config = dict(
    n_layer=9,
    d_model=64,
    n_head=1,
    n_kv_head=1,
    head_dim=64,
    d_mlp=192,
    vocab_size=1024,
    activation='tanh_gelu',
    norm='layernorm',
    norm_place='pre',
    norm_eps=1e-05,
    positions='learned',
    qk_norm=False,
    attn_scale=0.125,
    bias='all',
    tie_embeddings=True,
    parallel_block=False,
    init='normal',
    init_std_qkv=0.0625,
    init_std_o=0.0147,
    init_std_up=0.0625,
    init_std_down=0.0147,
    init_out_by_depth=True,
    optimizer='ademamix',
    lr=0.00088,
    beta1=0.9,
    weight_decay=0.23,
    lr_head=0.0101,
    warmup_steps=458,
    schedule='cos',
    final_lr_fraction=0.0,
    batch_tokens=[8192, 16384, 24576],
    seq_len=512,
    doc_mask=True,
    train_tokens=132100000,
    steps=9130,
    dataset='wikipedia_en',
)
Each number is 128 + 32 x the weight over its row's rms, rounded and kept within 0 to 255. Layers, rows and columns count from 0. Numbers have three digits each. The size before them is the row's rms in percent of the matrix's.

# q: layer 5 attention query, 64x64, rms 0.201, rows 0-46, columns 0-63
# k: layer 5 attention key, 64x64, rms 0.155, rows 0-45, columns 0-63
q0 108:149110080100106074201138136192164123101130136131129159113136137149190143144189130080031155092156118173150157176121103143114083097145150080161110143147111073113120144115107136105161108119128100
k0 090:088073096139104121174115157130105116147159143113110166112131101192153079102107127142120095128116140128144191149089087152162078118101085092128121168156211128101099114084167122173155056172144129
q1 104:087187188149103151096214087149117169134081163104067107107142136108100119107121164145177117097075101087112094131121134072184103132172098144110138138076148156155143161173143127134114156128118149
k1 105:160195127130087134093115120125160143167084132068156059167111143090133152141137154097184129149120105087116091100161132124132150177142106185097096095145102170135115129160079116062101202136120106
q2 116:133139141090138111109117108159166114173178106158093148116158119143114086113114202122192130144147081112156132080101106151145152092068080162039172105079170130114149140152162113134134143165184137
k2 095:091158094163122084086154092114104117187123145148105151087182123135111055101135105149167090150098115103140122107184198155140077106127078115074150118162151121099179113155146121184116103122151177
q3 097:193100118151192102137108182107119113087169170172095107139116116151151136086111147109087124154074126129130086126062148095178133157128096151145099147146104068141128053128137163115124105159058151
k3 092:185113133092158141147147183129190108114122150153184113118109126065123144147094112114051158156096092154117125135151126126115164127087145135202103128121040106124127110125109093095117203137087103
q4 096:086122156166131112113147094080117087140101150098094128149117129176152100120173159070085138145110133149145115241144117123100084096142094181176126140197143108126059123116102121153128161152125157
k4 108:163144131100121130132119155076152064100129151104112149164088123121121095124094171086144153123095168088148114141119153132102079084113091143112084199207162130178093128082197157139151125163110171
q5 084:152128115146094099183115169117156091100097097107121110055185116141122084105211134131154102145152106147168085176110138131089134151126142109173144154104128036144160135133113200147110119119172137
k5 095:106154147190143112159132203110143157078153160133154139165148114134117150093118169111091167152123104097100163124083208118080159125091127178127123101140088133141116155157113114138173105129167032
q6 087:105115160149153093137156101079105109073146105152073117137104146083135130111151115120098194127160111173140139108150090124112100108174201138162156135147114192076136124176131111156171179124044148
k6 087:116072114136160094113079096140095164151138141113111146104112154181091063157105090104140108124113137128141097156081078147124086132127105102086093135144215133109119138140215140164136120174114197
q7 103:113131105110140112197175114124119096189153173168107113116112117151139094071126163061072125154117162126158147115129114174062054123158138182150116139153181166106084098091149143154122097118143141
k7 107:148115132110158109152130134129126110119069179099104164110121129124126099123116113128134090113147161098076157161121185137097000127114056118141127152172110129174115097129150168171127133146084147
q8 102:083117166126120097138104189095130161128182118146068185123058094106100082125147142119125134145144111121146104130190124146058128113116116097155141183130136151099109163110078119160135070150205156
k8 112:101100108146163115141108124064105124114116152133092163201173143155103071144178109129141175094221098086125092123118180157073100077094085153128134156171138137099144140115125125166120098146146160
q9 092:135110107102119114116165191126152233137171122103115149159136147122177139155114083166140141073188113162121108103119132143112135127112169083113115094134130119162151104138037117134140090088060103
k9 104:138107105140142122167131126139173120129192096174142136140127147144116121116164072136104137110185051169131171150103044138146177145196119084095128119133149129059142188096137139115133118127082083
q10 100:143127195173114120127119140143234087170108159138146127141131145121142137162130170106114132135144079109132091070168106121153105125141126138135151086078097135114109078182068152135135211079145116
k10 101:064161141138146112159091105156162110178188154154124161097090125119137155112117156131153157130114088138165035110125037089140076147139104142100137187133149107064121144118147116154142165106152116
q11 099:104212100143122101164173133180175089181162140201175155103106144125170119145138121128131108120158112117151141093087148160079103153096108125093152043094112089124164115115133119106121125138141064
k11 114:091133164131131125139122152169167098180090131175144184074160095110142127054178158151131086152138107157097144094105085190143117136105085168087183122092115119122137089132106137141152096057095118
q12 092:117104138104156138138100061172138155159144117138142190087103151203115120125180155083142158146089097123140088070163070052161122151161161132115152155103129133089102127131162133158148145106196121
k12 083:076115077149123112153160111137042141141112161103124133132135110148142049129110132149151079116121131091119102122159133141143068123121087095089124177129170144111101127142214104202126118138180183
q13 094:142173057147087147141145134136148122108112170127122102175136116113113103064154209139158114161150066129123110180129144078150099124115105182101136063155198134108122174162099126105146110090088128
k13 127:182194079160079149112163092122137090058149167145132159128085129132115115088073128140165095198146094102098135141115112116154133165086104178098104140169147129092140152152071173098151107104115148
q14 111:136141163118127148142154127105139131148113143172117159133154120118124086118143130117110134125194097070136072015255193140118111176133118122139130109107117149131106104104086119151113134130128130
k14 087:136123142140166107135106137133207128125159128133143142154106124084133185154148142158102178105160098126074071087124123110104139123129146134117153128107066146139119151150012135085137190074090093
q15 093:120115126074128176224134104143104094128149114135163089136068149108171092160126150117148136158135147174086171148091082112156125124131181116122132114100123082124101082201130133165120172131096194
k15 094:144106099158147128137092090129066113168138140149173178088124110148101098122094109123154082112118153124140158189138132090132094130145120120123067105136206149110139073160231109188129107155131151
q16 096:127108118107162140128086127145157134138089150142117111148165120099118135140199088124068120083177134140071133071179180182065110144109156083178110137084070134161144137087153155121117128163084090
k16 086:145124174115175095130103143138193141104158085128173127167134143090171216130137132125086194104160151156121122098144081147147150139108162114151164100108076111169110135138044124104140145105109070
q17 113:124130123133118114156201145135047137120113188117094092123143103145117077071136093115153064119132164097092165184085148143137118140166128109155101165132178113127086137097186140152110063123111176
k17 096:185136124111130132147099144126157148078073127106125083149115137091112134129121107095132115131141149102093162136133216124129123154080141170151084084143073183223157095128082157106092173156115091
q18 096:121072156100110117115079101125104132124168124169148112180104117095128151210125104127157180134165155155063135075189113100147160148107188110189145137080090109140091111180126091129126137133096147
k18 100:117079114151157134137054088130077139141178073151194110131128161143115156142138136128090127089134122189138103147168060093121148103125170044142096114103168160085142111140151135162130138122173167
q19 096:114133087128109160140127101081097137049110085114072192160125129150110095090182157133187138155154152102100125127130131142106138094143104104150116091168235141114122154194145109132082122133142140
k19 109:163134094160070141116113122093157132086090103082087119147121156110054099106050087154125152155201160094105135107178184150090126128133158157103103102147148173189147141157093125125137143108108146
q20 102:097083121149135157134098088118132073144142127185091129172115126125181075139155123118125148130185183108079157116156154164117083104088101137135129081099082164157129156095179153125099157117052186
k20 087:173151171136144092142092090114194121154118092141124157130133136096117195155104154125080180101158175142109156129171112123114182123072130126111126105117070127199134085127084135089103194106087103
q21 094:138142113151189092155147136116128087112152139106172120199142161110166105080153100124111090172126084111120078077090153132155131126148165127155202128112117037131109112103120177106118113173088084
k21 094:141134161113196132116130158132197144090165141130206158125144165075139108104121137131076120088119101176127121096118077098145156138104146192145148153123088142136188100127066109116159165117083073
q22 104:128177071102051145163139191156097143106145136128162114137091157100112140162122080114121157155141153156080136133087084109185133097176135086162150154166143141119061120150126152134167054115107097
k22 087:117098058127123143155109123146076130094069137123160130115132122212099073088113121145161051097134133147147150177092103130144118158151114120145084148128203133104148134115135109176100071169157169
q23 097:117125110174093145067134093137108142152052165103091114160151141126162164125127136069127149116111178076124156125164141153154089106115114160181129111121130128179075181160185120050093170126106132
k23 085:170180172119095162114066116144188119121112100087122072117128149099158204130117169115124172114109187153133134114167106120145123125114128120128120118125075153173120155116058106057141192110091105
q24 106:142157122124193134150155138127084124182152112119184130084107113125092112173071105152177097128110138143168134115115099110126118161190123151076123170121103134105148052144218095162122112159179110
k24 089:110095115107147122102165141155060108145074158136138110077165139134128098126156122116160059139115131086098095138109240130134119145151142115138121112082126128151109069146192125210129127158147164
q25 098:128137088085121184169196104165087128150118149143132089097113130110107149138142107118157123101172158138081159100176124103130120201186178101093111075128132142113154116134138123150095144109024154
k25 123:150103120129158095144144097193089120144148118131155093129080108130124185144107106146166076132144135130036184127116096112124131182139167107146077055093155192158103117167131145135126149096073119
q26 102:102134149096167174066103142161116154182121151111111083120149129114134175118114067154156122072111151147108196121058105165114164123103188081094117073129097181148149125125131124109120154115062134
k26 111:137149158093152121109134103206085121164141085125101082094125117126133160154143055110157102108112134171177185147153060177173146132170144101111136078125170122121169159132203138129109089134131109
q27 098:148200155187069183121122127124158115136104108129115123101155132135156139093146116121140110143155115091146131186118134122218146083081082140113153089141113092155083137154059139054159134085139139
k27 099:132212103133091168105077156163163085103148127161105156112112096140140145121132175154123138144095088168169123137110082124109148118126158201060139123162126121111132176114066097057124159102148089
q28 094:095127125100194136124059134131150113151159141180164149063121140146145085130124107139128089161150094138123103131157143153109101076021113107075163133119049100160147137103134125130140096169154156
k28 113:149155145122161121111106144098144110170152122199116207158183109074118126168167139129084128073108150117111154106118184186151191119094090138090168126129093077139138102121109067155120097096141126
q29 117:139182100163118133117169091105129124148095156158141107159160085124101071106089185124151134115121107105186082130172171122097061121149075199131054116116122161167141156166152098152113111115165124
k29 091:161155164141089138092112150104189112119087166121138127137096155099145199126134164112104167147155134091066089123151182115144168143141099136122141098128051116159088124135047164088135173089099103
q30 096:138184152111121150137173168137135113139118121169124087070057094145126148124052167108062193143052130141182100147119125115143140126192079166165129131119133129129120137113111146081123178118131102
k30 106:120135131125150164138177138142118134148075186072134113108110094186153143135141178143159104138084104128201087187112080138089104110143100157162131099135100141041044130099150128143149127129114144
q31 104:133153132126160196169107104149100139123070116088167076119083134126104149130104097119139108116103198099110102152098154108053105154207121131149110133161133147165150112190197150126080134128104103
k31 086:174149164101123160127138139112161114123070148102142080124096148073124203132108172084110144117166179136091131109154130122111162159152186151171140075074083144191096130160088113096123147124092081
q32 141:145112144153093125144133118093097136080116145171077096123110135114110105101112126112115100106088179096151141172163182161123049138083127197152077142169110129159134081130175175121075127162111192
k32 088:179136149118127130110105151130215126107085127160129089157134138070145204150122146097062168137148163125106134132150162112086136122106132153167112104117088110175099117155082129063126204112096088
q33 114:137207163135135133090163167144170089162140131155099135086109109153145106130100129122154151116152090132157112178130123160089188116177090109121174037124124123108131179149067094140136150091065137
k33 110:101151165117148124171140109144113113160164180150068147101100101187095110100138154139156109148108054105167106147115077185125152106133109158062111073166181164081135158097138150157135092098097152
q34 079:145128173167154102059062143074106141075152133105113120184125139143133117099180108099130144166096095078138095093112144086193136120118133096138133156118097060107114136217112126117166122140164130
k34 103:118118127147125137105056145114163126083125163159133095125136170075121091172089143142086166114122085136152052071162108106151186105125163153142138177152101159111188120120127071076133161141180115
q35 090:176123129148175156093190111161164158155132097128057171104157110115124190167153097150128134093147125120132118055155139091117138139169169095072101147093109176121159157089131092110113138096063132
k35 103:084130126113146073128136107172095168170175118077094095114127115153205136157154112160147156136142074146084180113121057158142164161156215100099131107097131139087103146130112140139128185132106126
q36 115:146127137120126161156150168135106129131111146114182091143128117144084094190101135141211138148078077123135094095145137051178152133206114126099067149130118168101110130167113105194131100103156134
k36 119:123142117126128144116121121140096137130112193128151098129075101137115096151099125150149107120172090056098043122137206056176181178177139130159069161100127145106112121147123157154101113132158152
q37 091:126166162095111149146179065153125126217093106150150136048138145169175116129104125122118159108125139128181101132111091107141145179149101134111129128077138121118054082052155121143152149120166126
k37 088:099116098149115114174152127144074125173109143100148130083116063178156082127171155127164043109067123099134117161114168145117067106154098115072145145138134145146085136129196138182128139138159152
q38 084:142142118160109126114102233147126157102081133118053105110090105170093144140132150078116172107088105118161096148177153172078134147192103153163105117144158152082120182156160133122112145119099114
k38 110:162133171120154124158143127131177131076061180098076041131119092163100168143083137110147203147161106086162102085131145149134092127103130120178119112131122174145076165120088120116143120116088137
q39 083:119158112137167109133107175140113110125127177175111081143133130165128137113146072106151128175060042139195118062071138110157095114115125119083134158129112133078109143139135174177198121127122127
k39 089:136142108120185094111096151164087153150081206154132115121134099137112044160072101128120094126096097106123114113093165157198090158135102154131120192130130111122169123099174131150118072134161170
q40 080:096141121141107173133085111139103154192175136164162140141114116173160092151105133082132148069155187122077148121158120173177197117161132103168110055112081174172112155131135114137116114082109138
k40 096:131115150107108156161127114176136095126109089132134149126108127146092184129166175166101170088169132133155126172207107112138183127107096048102129057133100185177126117128115142125078144080106089
q41 096:159149129138118150149120106113202117098104104102133128147146132058102138063148163162085146143179150129089098154136132148008133127149166151144138113111171178121145142100105146084118169114116071
k41 099:111120162149109120137171074090153133089157101075109178110094149131148170104127137127136164128162123160138140124080026131096114131140140170138188067137156079097111175164064160126168135122135102
q42 115:164125086104096112191156118153121168103146135128237119144141164119108120162106105121092123150134140141079144133117092079182082159148154149154113122128196075119148058184110169129128122146116106
k42 107:119082058131095133174158136133134148106138119129166144113094155137121103095094136124160026158128137169102119173100125072144095154156110114158105156122191133082148082173190095169141089131154141
q43 119:101107085140095155087137092150137128156177120119132115129110154148155176144194134128166159107069098198132173159143069094163150139087170118084156127102093110079083175082114107087173133147148114
k43 084:083108101146104100113142109150024115123142122127147110112137090166148061118144118146162095135109139133176163148093104137167114106116098109101109157160193122090137124109216133178135088137164192
q44 079:103159144089089227095139170111128182154110178110116121135098085128128139171109192118160115108063129114131111157134152109106119152165128188078072068085130135148147175134088108116108123132124146
k44 080:175176162125094146139147130120136095126096128110132108127126121070134215154155147118136168143170090120125123114180101092131185122164127163174107097144080143106091150143058156058142151089072091
q45 096:131110089119105115134155194146129143110101161166122134136146117182134132122104157114121134109126077144127202163104111109182093080108065118124083140153105209156094143060156144137172084105112193
k45 098:162155072113108126137117125143125144153108123159091140148111105167123092147111087126151123144103145115144127201156202163194123138100052128126054187146096089172088136077104112140090099172128136
q46 102:188145129088179108132098169116125136132143107167129157105117103149144110150075103159092140103177114143100074137110147125117170126168081083146128128146123079131098099075136081192108072151034123